{"hidden_size": 224, "num_key_value_heads": 7, "hidden_act": "relu", "norm_eps": 1e-06, "tie_word_embeddings": true, "parallel_block": false, "init_std_o": 0.0159, "lr_head": 0.00867, "max_grad_norm": 2.0, "warmup_steps": 200, "train_tokens": 843900000}
Each number is 128 + 32 x the weight over its row's rms, rounded and kept within 0 to 255. Layers, rows and columns count from 0. The size above them is the row's rms in percent of the matrix's.

# layer 6 attention output, 224x224, rms 0.131, rows 0-61, columns 0-111
size [ 94 104 101 102  97  90 106 101 101  94 100  93  92  90  95 103 101  92 100 105  99 106 104 113  99 115 103 103  93 100 104 100  98 106 110 103 100 102 111  99  95 102 101  99  95 106  97  95 109  99 105 107 104  97 106 108  98  92  90 105  96  96]
[[132 144 159 116 161  55 109 114 121  95 110 126 104 119 122 138 123 118 114 102 141 163 114 181 164 147 110 127 100 128 118  72 189 129  81 160  87 185 128 174 167 149 144 135 114 128 133 158 164  54 117 154 125 120 102  94 115 127 121 147 145 131  83 111 153 181  91 121 162 112 118 126 153 115 166 137 107  95  83  85 126 127 188 115 109 153  33 145 143  97  67 137 183 130 108 159 123  97 113  90 164 146  77  82 107 122 162  55 141 173 162 176]
 [119 160 117 106 124  93 125 140  91 195  88 103 135 110 150 175 114 172 134  68 122 116 106 123  94 116 174 155  92 157 148 128 114 125 152 166 171 112  74 108 175 148 150 145 142 123 159  32  55 140 129 124 178 132 140  98  65 149 158 125  84 161 131 134 142 185 120 152 124 128 111 138  89 130 112 114 154 176 125 123 180 162 105 120 153 168 132 119 112  87 114 121 143 174 134  65 110 131 184 112 131 149 108 127 126 139 126 124 107  82 137 175]
 [166  95 114 106  87 107 155 173  93 148 153  98 100 141  78 119 173 110 137 117 173 108 110  65 108 117 123  92 107 152 148 138 146 132 209 138 102 127 176 133 123  96 118  59 116  91  96 140 118 164 154 129 147 139  91 127 203 146 148 111  91 154  89 132 118 102 191 134  57 131 155 112 130 156 125 125 127 135 109 144 115 180  98 164  97 110 125 125 100 118 103 181 161 144 128 115 158 104 154 148  95 132 161 125 105  99  74  91 100 187 151 155]
 [149 114 112 128 160 124 138 170 119 147 121 135 163  79 120 148 104  89 115 163 118 117 116  95 136 153  96 134  63 103 141  56 109 118  73 143 168 117 145 116 166 137  73 154 151  99 156 122 182 191 126  96  97 130 117  78 177 114 141 106 150 119 163 160 175 122 106 136 103 186 171 113 181 128 158 192 173 143 144 132 159  81 110 133 196  88 117 126 176 102 124 109 122 120 147  85 134  99 121 119 196 138 100 117 149 156 143 121 171 150  89 136]
 [135 110 150 140 156 133 131 113 204 136 147 200 116 100 126  70 141  82  59 170 139 164  93 173 135 160 128 108 102 120 144 104  66 129  46 137 112 185 125 116 122  61 122 101  80 147 116 181 175 135 107 166 104  74 170 141 156 133 145  53 168 134 168 122 110 143  83 106 153 178  75 147 141 162 147 144 102  68 121 123 138 144  75 136 130  92 141 168 167 134 178 132 134 165 142  96 127 190  87 145 137 126  86 128 133 146  87 148  92  80 160 110]
 [117 132 149 202 136 204 124  74  74 105 159 111  88  97 103 161 125 145 100 133  94 115 139 146 165 137 129 143 141 150 167 129 105  90 146 183 128 109 129 173 156 160 145 188  78 143 138 129  89  87 182 140 121 123 127  98 121  86 129 108 159 156 177  67 176 136  82  98 136 161 163 123 111 139 131 124 141 113 125 162 136 158  96 103 155 152 141 114 198 124  99 152  76 133 160 128 139  54  96 141 107 140 124 140 104 117 131 164 150 182 148 133]
 [139  98 148 150 179 144 135 159 126 111 112 170 115 101 148 194  97 132 152 144 128 156  86 146 138 121 119  98 128 192  99 118 189 139 172 114 133  89 152 124 147 123 143 141 118 105 128 214 142 106 134 116 126 100 127 148 130 122 192 112 134 167  72 119 120 132 143 130 129 171 138  61 132 140 155  91 118 133 118 104 163 107  85 108 160  76 143 159 123 115 159 147 143 154 145  84 147 161 122  92 143 177 124 134 154 143 133  87 121 144 120 135]
 [152 110  86 116 105 179 125 142 143  90 186 155  91 131 147  85 103 160 155 174 139  89  86  58 101 157 107 146 124 108 148 118 123 141  78 107 162 124 149 127  77 118  53 100 100 182 137 168 149 132 111 184  99 142 157 119  91 120 171 111  87 100 176 106  86 120 109 105  75 136 146  98 173 150 111 134 117  96 122 159 165 165 167 141 112 157 112 104  74 158 130 112 151 119 110 197 124 120 132 136 125 155 156 102 170 101 136 118 167 102 135 122]
 [103 154 138 146 126 161 147 100 142 167  71  72  67 148 130 146 132 153 142 196 131 109 140 124  99 111 150 119 116 135 147  56  99 124 135  83 160 137  78  74 113 115  97 125 134  31 117 177 184 124 134 108 166  90 108 104  92 105 137 121 134  92 107 163  97 206 146 143 147 118  87  93 204  99  44 111 122 200 207 171 128 139  63  78 104 147  76 137 117 157 103 144 117 114 127 153 109 131 118 107 165 150 132  79 146 162 100 139 153 102 170 144]
 [145 148 160 120 123 106 100 106 128 174 123 154 148 131 107  54  71 124 164 135 153 204 153 175 136 125 173 112 109 111 130 128 166  97 140 158 119 198  39  39 153 157 102 120  80 128 120 219 101 143 109  87  67 118 115 143 128 138 136 124 138  49  59  91 129 134 117 114 123 144 126  96 157 124 125 155 114  89 139 139 152  87 198 107 111 112  47 162 137 131 123  58 154 147 145  89 168 101 148 159 106 158 126 140  98  84 113 128  77 122 135 126]
 [ 99 174 180 115 102 111 126 125 171 161 175 169  94 132 114 118 103 118 134  85 109 163  80 187 113 175 172 170 126 141 117  78 123 148 170 179  52 165 131 170 199 169 112 163 122 131  95 128  91 161 130 221 213 161 123 126 123 121  82 153 159  68 150 164 150 129 183 146 100 169 137 126 109 144 159 179 112 138 120 105 166 100  82 122 139 183 169  97 144 169 120 100  84 119  86 122 115 157  47 149 175 150 120 172 162  99 130  75 107 134 143  85]
 [174 108 183 121  98 160 155 112  84 144  95 119  92 167 124 128  97 100  96 153 114 108 189  91 147  96 143 138 142 116 103  89 126 151 124  68 109 182  32 137 112 136 177 158 136 177 146  68 129 138 112  50 170 103 101 152 140 124 129 124 128 126 171 134 115 138  78  98  99 112 100 174 149 146  79 135 118 129 133  88 174 154 234 131  89 115 176 139 127 141 119 103 107  73 132 144  76 118 122 145  91 122  69 124 142 134 131 101 143 163 143 123]
 [190 108 175 109 148 105 122 161 133 148 176  99 164 153 150 123  71 136 125 168 104 135 161 119 121 109  92 141 138 126 176 139 148 158 162  97 129 126 132 158 123 114 127 117  33 118  86 146  93 139 174 145 155  62 137 161 161 102 155 125 120 153  88 141 108 145 164  93 164 154  94  79 119 133 156 132 119 104 168  95 149 145 138 115 127 154 121  95 147 138 148 161  96 153 164 149  97 124 120 207 102 104 145 155  94 106  93  98 125 166 147 113]
 [140 129 152 127 186 118 199 128 132 131 119 158 210  80 132 153 163 151  92 154 129  93 127 167 164 167 157  94 137 127  93 155 143  69 146 114 125  90 108 115 127 132 136 151 157 113 110 161  60 123 121 156  86  89 146 176 154 157 154 126 130 120 105 104  99 128 130  99 143 211 199  87 102 167 141 149 124 112 128 127 117 135 113 100  94 148 149 109 132 124  94 128 144 122 151 155 128 190 189 165 151 155 152 121 124 125  84 162 131 125 123 132]
 [175 135 155  55 211  63 118 110  78 105 190 114  69 109 125 149  89 135 119 175 168 170 178 150 129 159 130 112 119 166 145 143 127  98 100 131 143 102  76  77 170 120  97 122 146  97 156 119  84  46 158 183 156  86  89 107 184 126 109 133 118 147 117 126 113 109 136 141 106  58 155 119  89 128 205 193 112 104  75 107  99 108 114  81 112 152 150 117 160 132 143 108 125 147 147 153 145 158 179 137  98 145 172 146 139 104 137  76 149 166 137  98]
 [101 119  91 153 164 141 119 131  80 150  41 100 107 148 118 128 161 160 140  93 125 120 144 107 121  88 124 121 133 130 140 155  82 163  96 152 145  98 153 156  66 150 127 157 126 171 132  77 113 144 155 105 125 123 115  85 136 130  98 171 156  74 177 115 128 129  84 177 153 145 124 205 135 129  85  88 161 140  99 144 150 151 175  37 169  81 170 130 126 133 133  84 121 124 157 139 106 137 158 148  93  77 166 102 124 170 122 168 142 116  72 140]
 [141 104 148 104  71 170 127 104 119  67 102  85 104  59 122 163  98 144 151 143 136 155 117 137 133 100 121  92 178 142 131 110 157 189  89 124 164  87 190 152 152 196  93 182  95 104 126 126 118 115 124 151  70 118 110 112  73 102 127 122 145 190 107 132  96 134 193 123 176  95 111 134 103 144  59 110 145  82  94 124 184 117 141 108 118 129 132 187 128 112 153 146 152 156  50 127 153 110 154 145 167 106 114 119 160 168 236 108 154 130 143  65]
 [ 65 123 107  35  82  83 116 128  76  96 129 157  99 133 108 134 104 161 105  68  76 126 100 192 138  90 156  94 129 153  63 155 106 121 136 137 172 104 199 133  93 163 151 104 115  87 149  93 113 108 120 122 124 132  93  72 109 129 119 180  84 164 107 163  76  88 128 127 154  89 149 152 124 129 167 143 188 138 132 149 170 120 134  95 112 159 139 147  42 168 119 130 129 218 116 166 148 120 150 121  79 164 161 135 144 125 168  88 121 176 111 130]
 [157 127  74 161 179 156 137  89  89 129 102  19  86 222 121   0 135 175 110 144 142 124  89 122 129 104  89 114  54 137  83 112 170 162 136 120  87  71  93 138 143 118 147  72 194 163  76 123 107 109 159 102 177 163 109 214 122 123 124 135 110 116 126 101 141 185  96 145 111 117 116 127 171 151 188 137 120 164 156  87 160  86 110 155 152  89 153 155 123  90 122 102 150 154 170 103 117  96 109 165 190 112 100  91  92 148 174 122  57 137 138 104]
 [113 156 111  96 132  97  99 137 178 106 125 171 131 123 116 123  88 157  87 152 111 122 191 133 128 150 131 144  98 145 133 106 116  83 173 122 124 144  87 124 193 173 129  85 153 204 132 149 110  91 127 145 172 129 119 147 139 127 118 119 130 190 132 129  93 133 105  89 102 176  74 117 147 146 160 138 143 112 130  97  97 167  89 124 154 141 113 146 136 169 144 123  98 183 103 161 128 111 121 156  73 126  85 166 170 147  84 125 108 106 197 109]
 [183 148 134 176 104 171 178 123 110 145 138  95  85  85 164 128 149 160  99 125 157 175 109 137 124 137 100 152  92  61 144 114 148 144 126 157 117 108 134 104  87 128 151  99 193 140 124 116 198  94 157 141 161 139 122 101 213 152 174 147 140 132 183 116 171 114 174  94 153 149 131 115  85 131 117 162  82 134 164 141 120 133 143  84 150 126 142 168  65 137 136 138 108  83 187 105 156 105 127 152 142  79 151 150 109  97 132 160 111 154  89 162]
 [105 158 193  71 113 153  82 118  82 112 128 153  87 182 131  89 199 116 115 139 112 136 138 155  96 145 132 204 125  38  87 115 122  82 143 127 145 163 148 116 160 116 142 149  98 148  92  71 163 140 164 112 154 203 121 151  90 128 102 158 122 160 140 143 115 101 109 119 142 111 105 181 153 108 106 100  84 147  98 144 103 168 153 111 184  87 128 108 179 120 120 112 115 124 134 124 153 104 122  84 133 168 109 105 144 101 101 117 155  75 143 114]
 [154 116  89  84 108 121 139  94 184 135 140 175 167 163 155 165  88 137 130  99 179 144 148 100 136 147 134 147 123 107 103 122 173 141 123 133 137 109 152 135 131 139 151 164 188 125 156 133 180 126 106 107 216 127 186 113 128 150 111 143 169  93 132 111 148 100 117  97 135 159 191 104 120 165 132 141 138 125 153 114  69  99 117 175 124 139 162  99 110 158  89 162 123 154 127 133 142 111 134 148 134  67 120 121  95 112 133 108 138  83 107 101]
 [155 135 148 132 156 115  96 113 120 109 144 102  86  71 161 119 113 113 132 112 127 169 152 141 157 131 146  84 193 157 138 183 169 125 161 105  71 124 166 147  93 124 144 156  80 101 142  85 134 176 141 202 134  71  90  91 128 160 152 173 172  94  75 143 123 156 143 124 139 124 172  84 175  88 136 188 173  97 159 158 128 134 124 117 111 127 111 138 106 184  90 115 170 148 116 125 174 112 183 136  67 135 158 143 113  93 158 158 129 158 163 129]
 [155 124 137 145 183 143 105 147 118 103 141 159  74 160  84 139 163 130  95 150 136 135 172 146 155 103  84 135 109 143 147 117 164 150 124 115  80 132 149 118  92 116 139 147 101 128 121  78 152  75 174 100  58 150 156  77 115 104 123 153 118 143 139 154 123 186  94 138 156 145 112  65 103  91  96 125 156 112 107  63  70 154 195 156 101 118  89 153 145  57 139 181  84  99  93 148  83 111  78 127 151 123 168  87 190 125 138 135 140 171 116 157]
 [ 81 180 118 170 135 123  99 128 123 157 164  97 118 149 141 114 131 153  94 120 161 124 160 143 113 126 140 116  94  51  93 143 111 121  92  80 215 165 144 100 114  91 172 132 196 155 162 163 106 128  80 149 175 145 171 144  75 150  96 141 128 142 135 107 133  87 130 154 105 142 121 132 111 107  97  78 102 135 140 128 170 164 168 188 135 163 114 134 100 151 135 117  95  94 151  99 121 137 128 136 120 159 112 168 161 139 117  76  99 124 123 134]
 [132 100 151 181  80 154 174 100 166 140 139 146 148  93 123 134 124  71 115 135 145 110 133 168  93  86 137 162 136 126 142 100 172 165 189 155 169 139 126 171 120 135 183 144 152 145 104 129  86 150 116 125 119 116 143 107 161 132 113  96  84 135 101  89 124 123 140 129 179 102 160 165 147 113 123  95 124  84 113  65 158 156 121 167 183 148 134  92 138 166  93 105  47 160  67 115 108 118  83  90 172 129 113 108 163 117 101 155  95 139 146 128]
 [146 136 132 138 150 127 163  53 125 109 121 136 133 177  99 106 189 103 106  84 125 159 154 164 109 132 113 128 174 122 110 127 180 104 134 124 120 135 134 110 194 112 117 152 122  78 132  89  79  84 110 123 164  75 156 115 108 125  78 163 127  94 195 127 117 146 119 164 135 125 169 154 127  79 207  89 178 138 136 124  87 165 129  99 126 141  58 207 112 151 165 133 173 127 121  85 212 101 112  77 116 164 157 130  90 146 106 119 124 129 163 152]
 [ 92  94 156 164 187  71 119 113 171 172 157 157 160 160  98 134  37 142 151 147 129 131 135 162 139 115 105 165 125 144 120 179 172 193 149 112 145  89 120 123 124 103 149 118 121 156 159  65 139 118 126 176 124 118 114 109 157  95 142 102  83  95 148 114 119 127 125 193 103 154 114 136 119 110 155 131 124 124 188 139 103  94 101 144 124 127 102 144 136 153 129 141 153 136 130 109  63 100  64 204 145 149 119 127  63 145 174 138  91  95 153 166]
 [115 115 161  64 100 152 146  81 126 145 125 129 123 142 116 175 140 161  83  88 116  73 133 161  88 106 152 115 143 163 143 173  82  89 122 157 129 121 133 137 129  94 104 153 145  93  76  80  88 194 129  95 109 142  91 144 119 141 122 160 169 176  81 128 139  80 166  97 120 119 121 143 121 122 203  99 123 164 152 106 170 111  80  82 127 122 106 145  58 137  87  73  91 145 135 159 129 102 158 125  99  79 112 121 122 125  89 157 119 100 128 195]
 [168 125 159 109 139 137 165 113 168 133 179  98 119  47 179 154 112 100 137 134 115 137  59 139 158 149 161 118 181 176 170 151 118  77  83 143 104 102 184  89 130 143 100 102 116 166 146 143 132 100 167 118 133 124  90 150 107 148  81 130 166  50 147 125 148  88  76 147 119 141 166 118 137 130  67 111 177 144 190 102 128 169 122 127 134  74  79 109 148 180 144 126 117 101 165 110 170 149  99 131 120  98  66  90 147 141  91 138 157 154 145  97]
 [ 89  92 161 132 101 131 130 154  44 138 134 186 126  56 134 152 127 125 127 147 130 154 156  92 171 158 160 137 131  91 160 132 105 184 113 122 140 135  76 164 155 125 141 158 173 139 107 106 122 154 122 153  72  82 141 102  83 123 130 159  61 124  55  91  96 169  96 146 132 136 124  96 139  94  96 131 136 109 130 116 140 126  97 128 136 138 183 180 128 115 111 136 116 190 117 126 117 170 135 138 198 129 101 100  93 121 128 125 147 127 116 109]
 [127 168  52 106 122  76 107 168 152 137 100  76 130 148 171 119 131 161  72 145 124 124 192 102 139  99 148 102 153 122 137 150 163 131  77 100 135  95 160 150 168 141 171 187 143 103 179 134 197 156 178  99 145  86 150 169 109 141  72 103 123 115 119  28 111 143  98 156 115  97 103 174 159 125 181 137 148 126 101 150 110 117 118 120 151 140 155 164  92 126 105 111 116 131  80 137 158 106 173 119 128  80 120 143 101 132 103 165 159 196 120 118]
 [100 118 124  92  83  67 148  99 126 181 105 137 123 140 141 179 104 212 166  88  88 154  81 118 121 139 172 115 130 139 162 125  92 121  71 135 182 151 131 155 118 152 163 126 116 121 170 100 114 198 176 114 111 174  63  83 138 108 108 124  75 174  49 117 112 122 138  75 140 130 130 126 152 143  70 104  76 183 128 140 167 118 103 113 117 110 114 117 168 149 151 150 133 119 187  93 103  85 144  92 118 142 123  68 114 142 131 202 150 170  69 122]
 [128 162 167 173  84  90  71 209  78 121  85 165 166  87 109  88 106 111 133 192 136 119 153 143 102 173  85  95 101 111 157 139 161  94 104 129  89 177  83 170 104 104 138  85 142 100 112  96  66 185 147  90 127 133 175 141 138  94 153 101 172 155 141 144 118 152 106 110  95 179  80 142  41 110 164  77  93  81 127 108  96 102  86 148 118 122 134 103 134 127 117 110 144  78 149 109 104 120 139 133 106 170  98 155 160 118 128 192  50  68 134 174]
 [139 154 115 145 143 178 139 146 112 111 143 142 113 102 131 155  96 157 131 155 125 112 176 155 184 128 149 114 117 108 133 125 151 143 141 114 110  78  52 166 140 134 123 102 132  83 114 155 141 114 118  99 106 129 117 129 135 112 137 100 113 121 128 187 111  89 160 141 131  91 106 161 187 141 140 158 110  82 140  93 153 105 152 138  70 102 167  67 123 167  53 156  73 132 129  98 105 155 100 140 112 100 163 114 124  26 155  80 143  95 156 132]
 [180 162 142  89 119 128 102 148 152 146 123 159 143 129 161 158 114 110 115 147 131  87 142 103  84 123  98 136 125 108 130  69 170 184 163  97  81 176 108 177 144 128 121 171 136  30 163 131 102 135  81 156 131 158 114  91 120 178 113 147  99 137  99  86 139 117 137 145 152  90 162  87 110 157 108 115 142 116 140 106 205 130 118 167 116 108 115 128  86 162 106 135  76 157 137  93 120 166 101 121 110 130 136 115 160 152  47 134 121 117 165 103]
 [ 90  77 108 110 133  58 132 179  99 104 145 122 176 139 163 141 111 182 119 170 126  58 111  99 119 111 154 109 140  78 135 129  95 237 175  89 156 123 148 130 137  72  91 111 166 114 144 191  86 148 135  87 135 106  80 120 143 158 121 102 129 107 111 147 104 121 162 155 128  96  64 146 129 126 169  98 103 141 146 110 118 151 115  88  97 108  66 131 152 111 117 157 125 113 159 161 145 148 125 139 102 145 137  87  84  62 140 179 119  74 131 129]
 [151 130  96 154 185 138  90 136  93  90 119 111 179 113 146 115 119 123  92  99 139 104 131 144 191 150 221 160 139 115 122 152 112 130 200 145  99 106  87 146 126 154  97 100 148 135 158 180 168 184 125 136 113  66 160 107 179 147 134 174  83 161  88 109 133 115 127 124 116 159 146  83  94  88 143 172 122 112  68 144 189 161  64 157  97 150  61 172 114 104  92 145 182 128 128 173 131 153 119 174 126 145 137 117 120 142 136 136 164 135 140 178]
 [118 140  91 163 115 123 177 146 121 107 127 151  83  93  99 126  92 160  83 151  92 115 101 142 174 113 119 109 111 119 118 146 157 135 148  87  35 109 101 130  85 157  80 166  93 129 167 108 131 135 143  90 151 140 145 136 130 115 118 106 145 180 183  97 135 110 153 150  93 110 129 155 141 153 111 156 113  96 162 102 143 157 133 175 125 142 141 144 123 123 147 143 191 138 134 143  97  57 112 123 112 120  73  96 150 144 129 124 145 134  98  63]
 [126 113 104 205 112 152 111 106 136 126  78 152 137 102 125 150 109 109 127  91 112  67 131 139 168  95 125 154 178  67 131 147 159 171 130 144 130 130 162 108 121 145 191 131 151 108 155 214 132  69 132 138  73  92 135 118 156 119 116 135  96  98 175 129  96 135 164 112 191 131 115 117 118 147 104 141 162 160 118 115  85 137 154 171 144 161 106 115 103 146 120 142 158  81 177 124 105 136 109 154 111  87 192 171 138  90 108 159 113 144 108 127]
 [143 127 138 119 109 142 158 109 127 125 143 158  97 101 163 171 121 134 129 206 126  71 137 117  97 129 165 136 127 124 126 111 162 101 111 118 126 106 180 165 153 153  87  71  83  83  92 117 127 180 109  72 137 102  89 115  92 165 157 107 139 156 166  83  98 101 161 117 109 195 118 111 154 145 117 127 103 122 111 173 101 147 106 166 178 131 130  92  90  50 160 125 174  99  86  50  89 148 113 101  84 114 138 128 145 147 109 113 168  99 105 148]
 [122 142 137 107 116 110 194  61 132 118 147 207 171 124  89 164 127 181 157 119 154 145 111 145 160 128 132 106 163 148 134  81  71 176 113 148  95 135  90 158 116 137 129 132 197 125 124 111 109 127 116 167 108  80 188  97 151 140 106  88  19 163  92  91 126 150 106 105  89 112 152  99 116  88 184  93 109 124 132 172 152 163 107 140  92 121 116 187 130 101 149 150 118  72  92 101 155 103 101 136  89 159 142  66  86 118 132 172 153 139 199 122]
 [144 108 167 107 107 122  94 152 116  93  74 146 111 102 171 130 108 121  89  81 136 137  87 119 122 127  89 152 121  68 117 147 124 158 132  78 130  80  93  82 159 132  85 153 201 155 150  95 144 141 172 121 114 126 175 142 188 136 124  96 150 211 135 175 126  84 168  76  90 157 131  70 104 103 128 125 128 144 115  99 171 149 121 148 119 164 143 125 193  96  95 133 156 154 119 111 162 105 137  99 175 129 117 157 132 129 143  80 124 149 155 135]
 [145 146 112 141 139  83 135 136 126 138 178 128 118 221 180 119 174 118 155  88 103 189  99 137  82 158 112  92  89 123 107 103  74  84 102 129  74 144  66 149  86 107 132 167 108 159  59 117 118 127  93 133 108  95 126 143 158 141 163 138 125 109 197  57 149 127 146 139 109  80 157 135 153  90 136 133 106 128 128 186 166  98 132  87 117  72 191 187  91  81 167 132 130 138  78 171 116 132 230 140 147 201  78 196 128 114 160 127 106 140 132 163]
 [148 122  74 101 183 154 122 111 138 146 130 124 126 134 139 117  69 216 152 160 119 120 133 131 149 170 102 133  80 102 111 166 174 138 105 110 176 169 188 133 113 134 137 131 161 182 125  64 120  68 170 113 157  95 113 124  82 128 149 132 129 101 105 142 129 154 114 122 163  90 125 181 151 113  81 114 113 165 181 141 166 178 128 157 134 114 171 148 117 116 149 214 119 164  98 103 157 175  82  85 179 129  65 130 125 122  99 123  57 176 115  89]
 [167 142 154 125 119  77 131 162 150 106 126 133 170 157 106 155 139  98 119 156 117 142 102 158 122 155 121  85 115 166 114  90 159 176 100 130  53 139 107 125  87 145 144  92 146 144 103 103 122 147 144 128 130 126 136 168  88 188 114  63 113  89 100  86 135  92 160 105 161  90 113  98 126 136  98 101 174  88 105 182 183 168 118 137 138 117 161 133 153 169 105 140 145  85 164 196  87 180 153 123 158  96 112  99 184 120 126 107 132 133 110 103]
 [151 122 135  98 166 115 112 147 156  96 156  73 136 106 156 149  84 162 146  82 111  46 129 190 139 131 141 151 121 122  96 116 126 104 151  96 132 124  87 156 128 164 111 187 136 137 159 118 129 152 174 130 132 152 120 138 132 105 101 161  98 121  94  89 110 108 141 136 117 101 160 144 119 105 133 116 182 122 170 102 137 119  67 111 123 154 173 156 160  72 106  70 130 104 125 142 139 123  97  95  97 138 111 164 123  99 152 145 159 114 110 159]
 [ 83 110 152 105  54 145 124  51 111 120 152 153  90  87 133 159 113 108 161 163 147 188 132 123 163 122 174 134 133 201 127 131 160  59 133 130 134 151 101  91 163 154 157 161 196 116 166 151 132 107 127 133 145 139 125 116 154 113 128  88 175 139 101  94 151  94 156 127  87  91 111 143 121 148  76 113 144 121 126 106 112 164 100 171 166  79 156 157  71 111 153  85 116 124 157 103 159 165 136  87 135  75 165 132 130 120 106 159 182 110 102  86]
 [180 150  57 104 112 114 136 136 118 119 140  88 153  73 161 107 138 110 175 142  86 121 113 122  87 149 109  83 112 167 144  95  65 149 126 125 115 118  98 157 145 112 118 105 109 159  87 164 100  86  84 114  88 112 112 103  92 145 110 158 115 165 143  87 105 174  97 187 113 127 146  65 155 147 114 110  87 113  82 126 123  82 148 139 114  84 123  65 136 142 145  73 103 138 137 111 167 163 184 126  88 127 187 101 184 143 123 140 118 129 117  98]
 [ 97 107  64 115  73 111 200 134 149  96 147 178 147 154 156 102 117 118 144 140 132 113  56 117 143 129 173 112 167 108 100 129  78 143 127 126  93 144  78 141 110 116  68 117 148  68 155  76 176 109  87 147 220 103  83  92 106 113 158 155 145 134  93 102 107 103 108  92 141 133 129 110 118 105 119 112 101 126 135 147 124  91 131 156 119 131 151 125 128 157 131  70  88  91  75 151  97  90 132 175 187  97 127 105 126 114 108 111 158  64 110 173]
 [165 135 138 164 125 150 119 133 144 159 172 176 192 133 106  83 111 141  85 112 112 140 179 114 147 126 105 105 139 159 149 130 122 131 118 195 115 147 173  88  78 113 127  96 169  91  99 163 103 168 145 108 129  95 153 158 102 114 157 117 162 118 189 183 116 100 161 119  91 116 138 132 119 118 126 133 128 144 106  60  84 133 138 172 150 167 137 179 140 164 140 151 157 116  95 126  71 126 127 167 103 118  34 171  77  97 152 160 111 180 152  74]
 [132 119 136 147 111 147 145  62 133  96 130 162  91  83 107 115 151 148 150 109 119  88 146 166 129  96  99 109 127 180 171 146 114 154 154 105 132 112 105 125 113 146 118 111 106  97 140 189 184 128 142 104 140 124 108 121 199  57 132 150 105 121  82 197 167 136  81 169 131 154 147 115 114 148 116 125 118 110 104 155 125 129 185 116 137 133 105 177 147 193 114 110 115  87 146  88 123 165 132 110 109 116 216  95 105 148  91  57  85 145  89 172]
 [ 80 125 243 185 185 114 102 164 145  79 145  83 142 143  79 111 143  93  93  78 118  94 121 191 144 125 135 123 212  99 173 111 110 120  74 170  78 125  93 103 103 141 172 140 132 162 130 169  65  86 117  78 154 162 146 152 121 125 130 136  78  95 114 131 115 172 128 113 117 127 117 150  96  84 111 110 172 133 159 165  96 146 153 119 138 146 104 160 191 130  48 180 102 113 125  57 122  94  88  73 153 109 188 108  83 107 126 101  75 157 120 185]
 [152 130 104 123 112 100 169 134 123 124 113 139 132 132 165 124 151 116 165 153  87 109  92 126 135 138 138 168 134 125 111  85 115 119 114 148 131 172 156  94 107 125 124 150 111  92 162  62 174 122 146 174 212 141 141 156 135  47 150 138 132 122 139  91 161  83 111 136 126 185 207 109 129 121 161 145 207 154 117 120 156 131 117  82 112 156 136  98 134  83 117 113 143 132  82 102 104 177 126 163 190 183 120 107 147 110 107 103 111 127  79  77]
 [ 88 157 122 147 129 132 128  45 153 115 136  79 135 148 128 124 147 137  67 112 121  87 118 179 113 135  94 142 108  94 164 161 103 137 138 158 145 129 136 104 132 142 150 157 191 159 160 138 156 109  78 150 134 135 177 127 142 146 129  73 148 112 148 171 124 150 117 124 152 161 188  71 144 198 168 149 159 181 106  98  94 137 153 106  98  98 105 106  92 118 130 115  86 121 177 151 117 157 104 154 181 117 162 146  94 123 125 140 141  92 158 132]
 [113 106  88 124 162  83 156 126 217 186 133 123  40 113 151 208 144 120  77  97 149  80 122 127 147 105 176 147 118 159 125 130 121  95 120  98  91 164 135 195 116 124 151 125 143 156 164 148 112 164  41 131 146 181 125 113 150 115 119 100 149 125 107 186 104  52 120  85 100  92 124 151  90 101 115  97 127  90 128 145  84 158 102 110 163 126 129 127 173 120 147 130 135 117 114 125 130 101 103 177 110 110  87 125 110 100 105 153 134 121 150  93]
 [156 146 170 123 147 164 112 103 143 153 132 117 123 142 169 171 117 162 143 133 128 139 145 131 137 158 109 203 117 108 150 150  90 157 167 154  92  99 157 152 118 153 144 140 125 147 127 156 171 115 115 112 155 149 132  77 106 115 159 113 145 213  79 109 116 106  89  83 119 140 148 156 144 141 133 154  83 139 102  92 133  92 117  73 105 119 103 134 123 140 146 146 147 121 140 131  94 177 166  98  83 181 117  89 189  98 130 102 118 116 161 107]
 [144 197 191  70 100 107 138 141 134 156 168 111 105 140 133 156 124  91 100 107 121 146 144 138  79 139 139 151  99 129 110 105 101 146 116 107 157 145  73 188 187 143 204 134 141 161 126 114  93 156 157 126 121  93  99 123 166 144 126 184  91 137 140 101 133 142 100 106 105 165 144  84 159  99 138 135 125 148 129 169 176 109 155 105 165 121 134 111 168 101 144 143 157 134 104 148  88 124 160 136  57 155 118  69 146 126 168 106 151 145 107 153]
 [129 151 128 211 103 154 155 129 103 138 159 147 169 122 125 123 150  63 118 138 105  94 135  68 145 181 181 110 123 161 167 110 128  92  92 161 119 170 166  98  95 100  91 119 115  90 132 165 112 109  92  95 153  61 164  99  85  95  92 142 122 121 137 103 107  84  67 165 147  98 143 114 134 140 178 136 174 144 129 134  93 127 120 107 180 114 147 163 110  92 117 161 127 176 133 148 123 170 111 195 128 148 116  98  98 137  62 168 146 122 158 163]
 [ 76  93  92 167  98  95 135 112 113 101 136 103 177 178 115 145 120 123 137 128 129 110 120 129 151 134 128 154 152  79 157  95 177 180 140  81  83  93 159 174 144 149 104 150 125 105 153 109 140 136 220 122 203 111 134 141 153  96 148 132 149 164  66 194 124 137 157 145  87 119 126 107 103 116 141 191 184 101 115 117  95 109 130 151  85  88 123 174  97 144 210 109 129 148 139 114 142 111 104 124 159 157 157  35 111 125 122 124 150  95 129 115]
 [129 126 159 160 145  94 123 140 149 170 183 131 118 120  74 120  95 126  86 162 119 133 150 124 137 117  82 161 156 135 127 156 130 130 129 120  88 156 106 114  78 158  93 147 110 137  86  92  69 127 114  98 159 102  91  77 168  96 113 130 132 154 149 154 123  61 150  93 184 180 133 158 164  98 165 112  85 116 109 168 139 148 130 169 112 130 169 150 165 133 101 146 157 138 114 126 151 132 192 161 128 179 150 138 116 147 151 153 108 151 140 177]]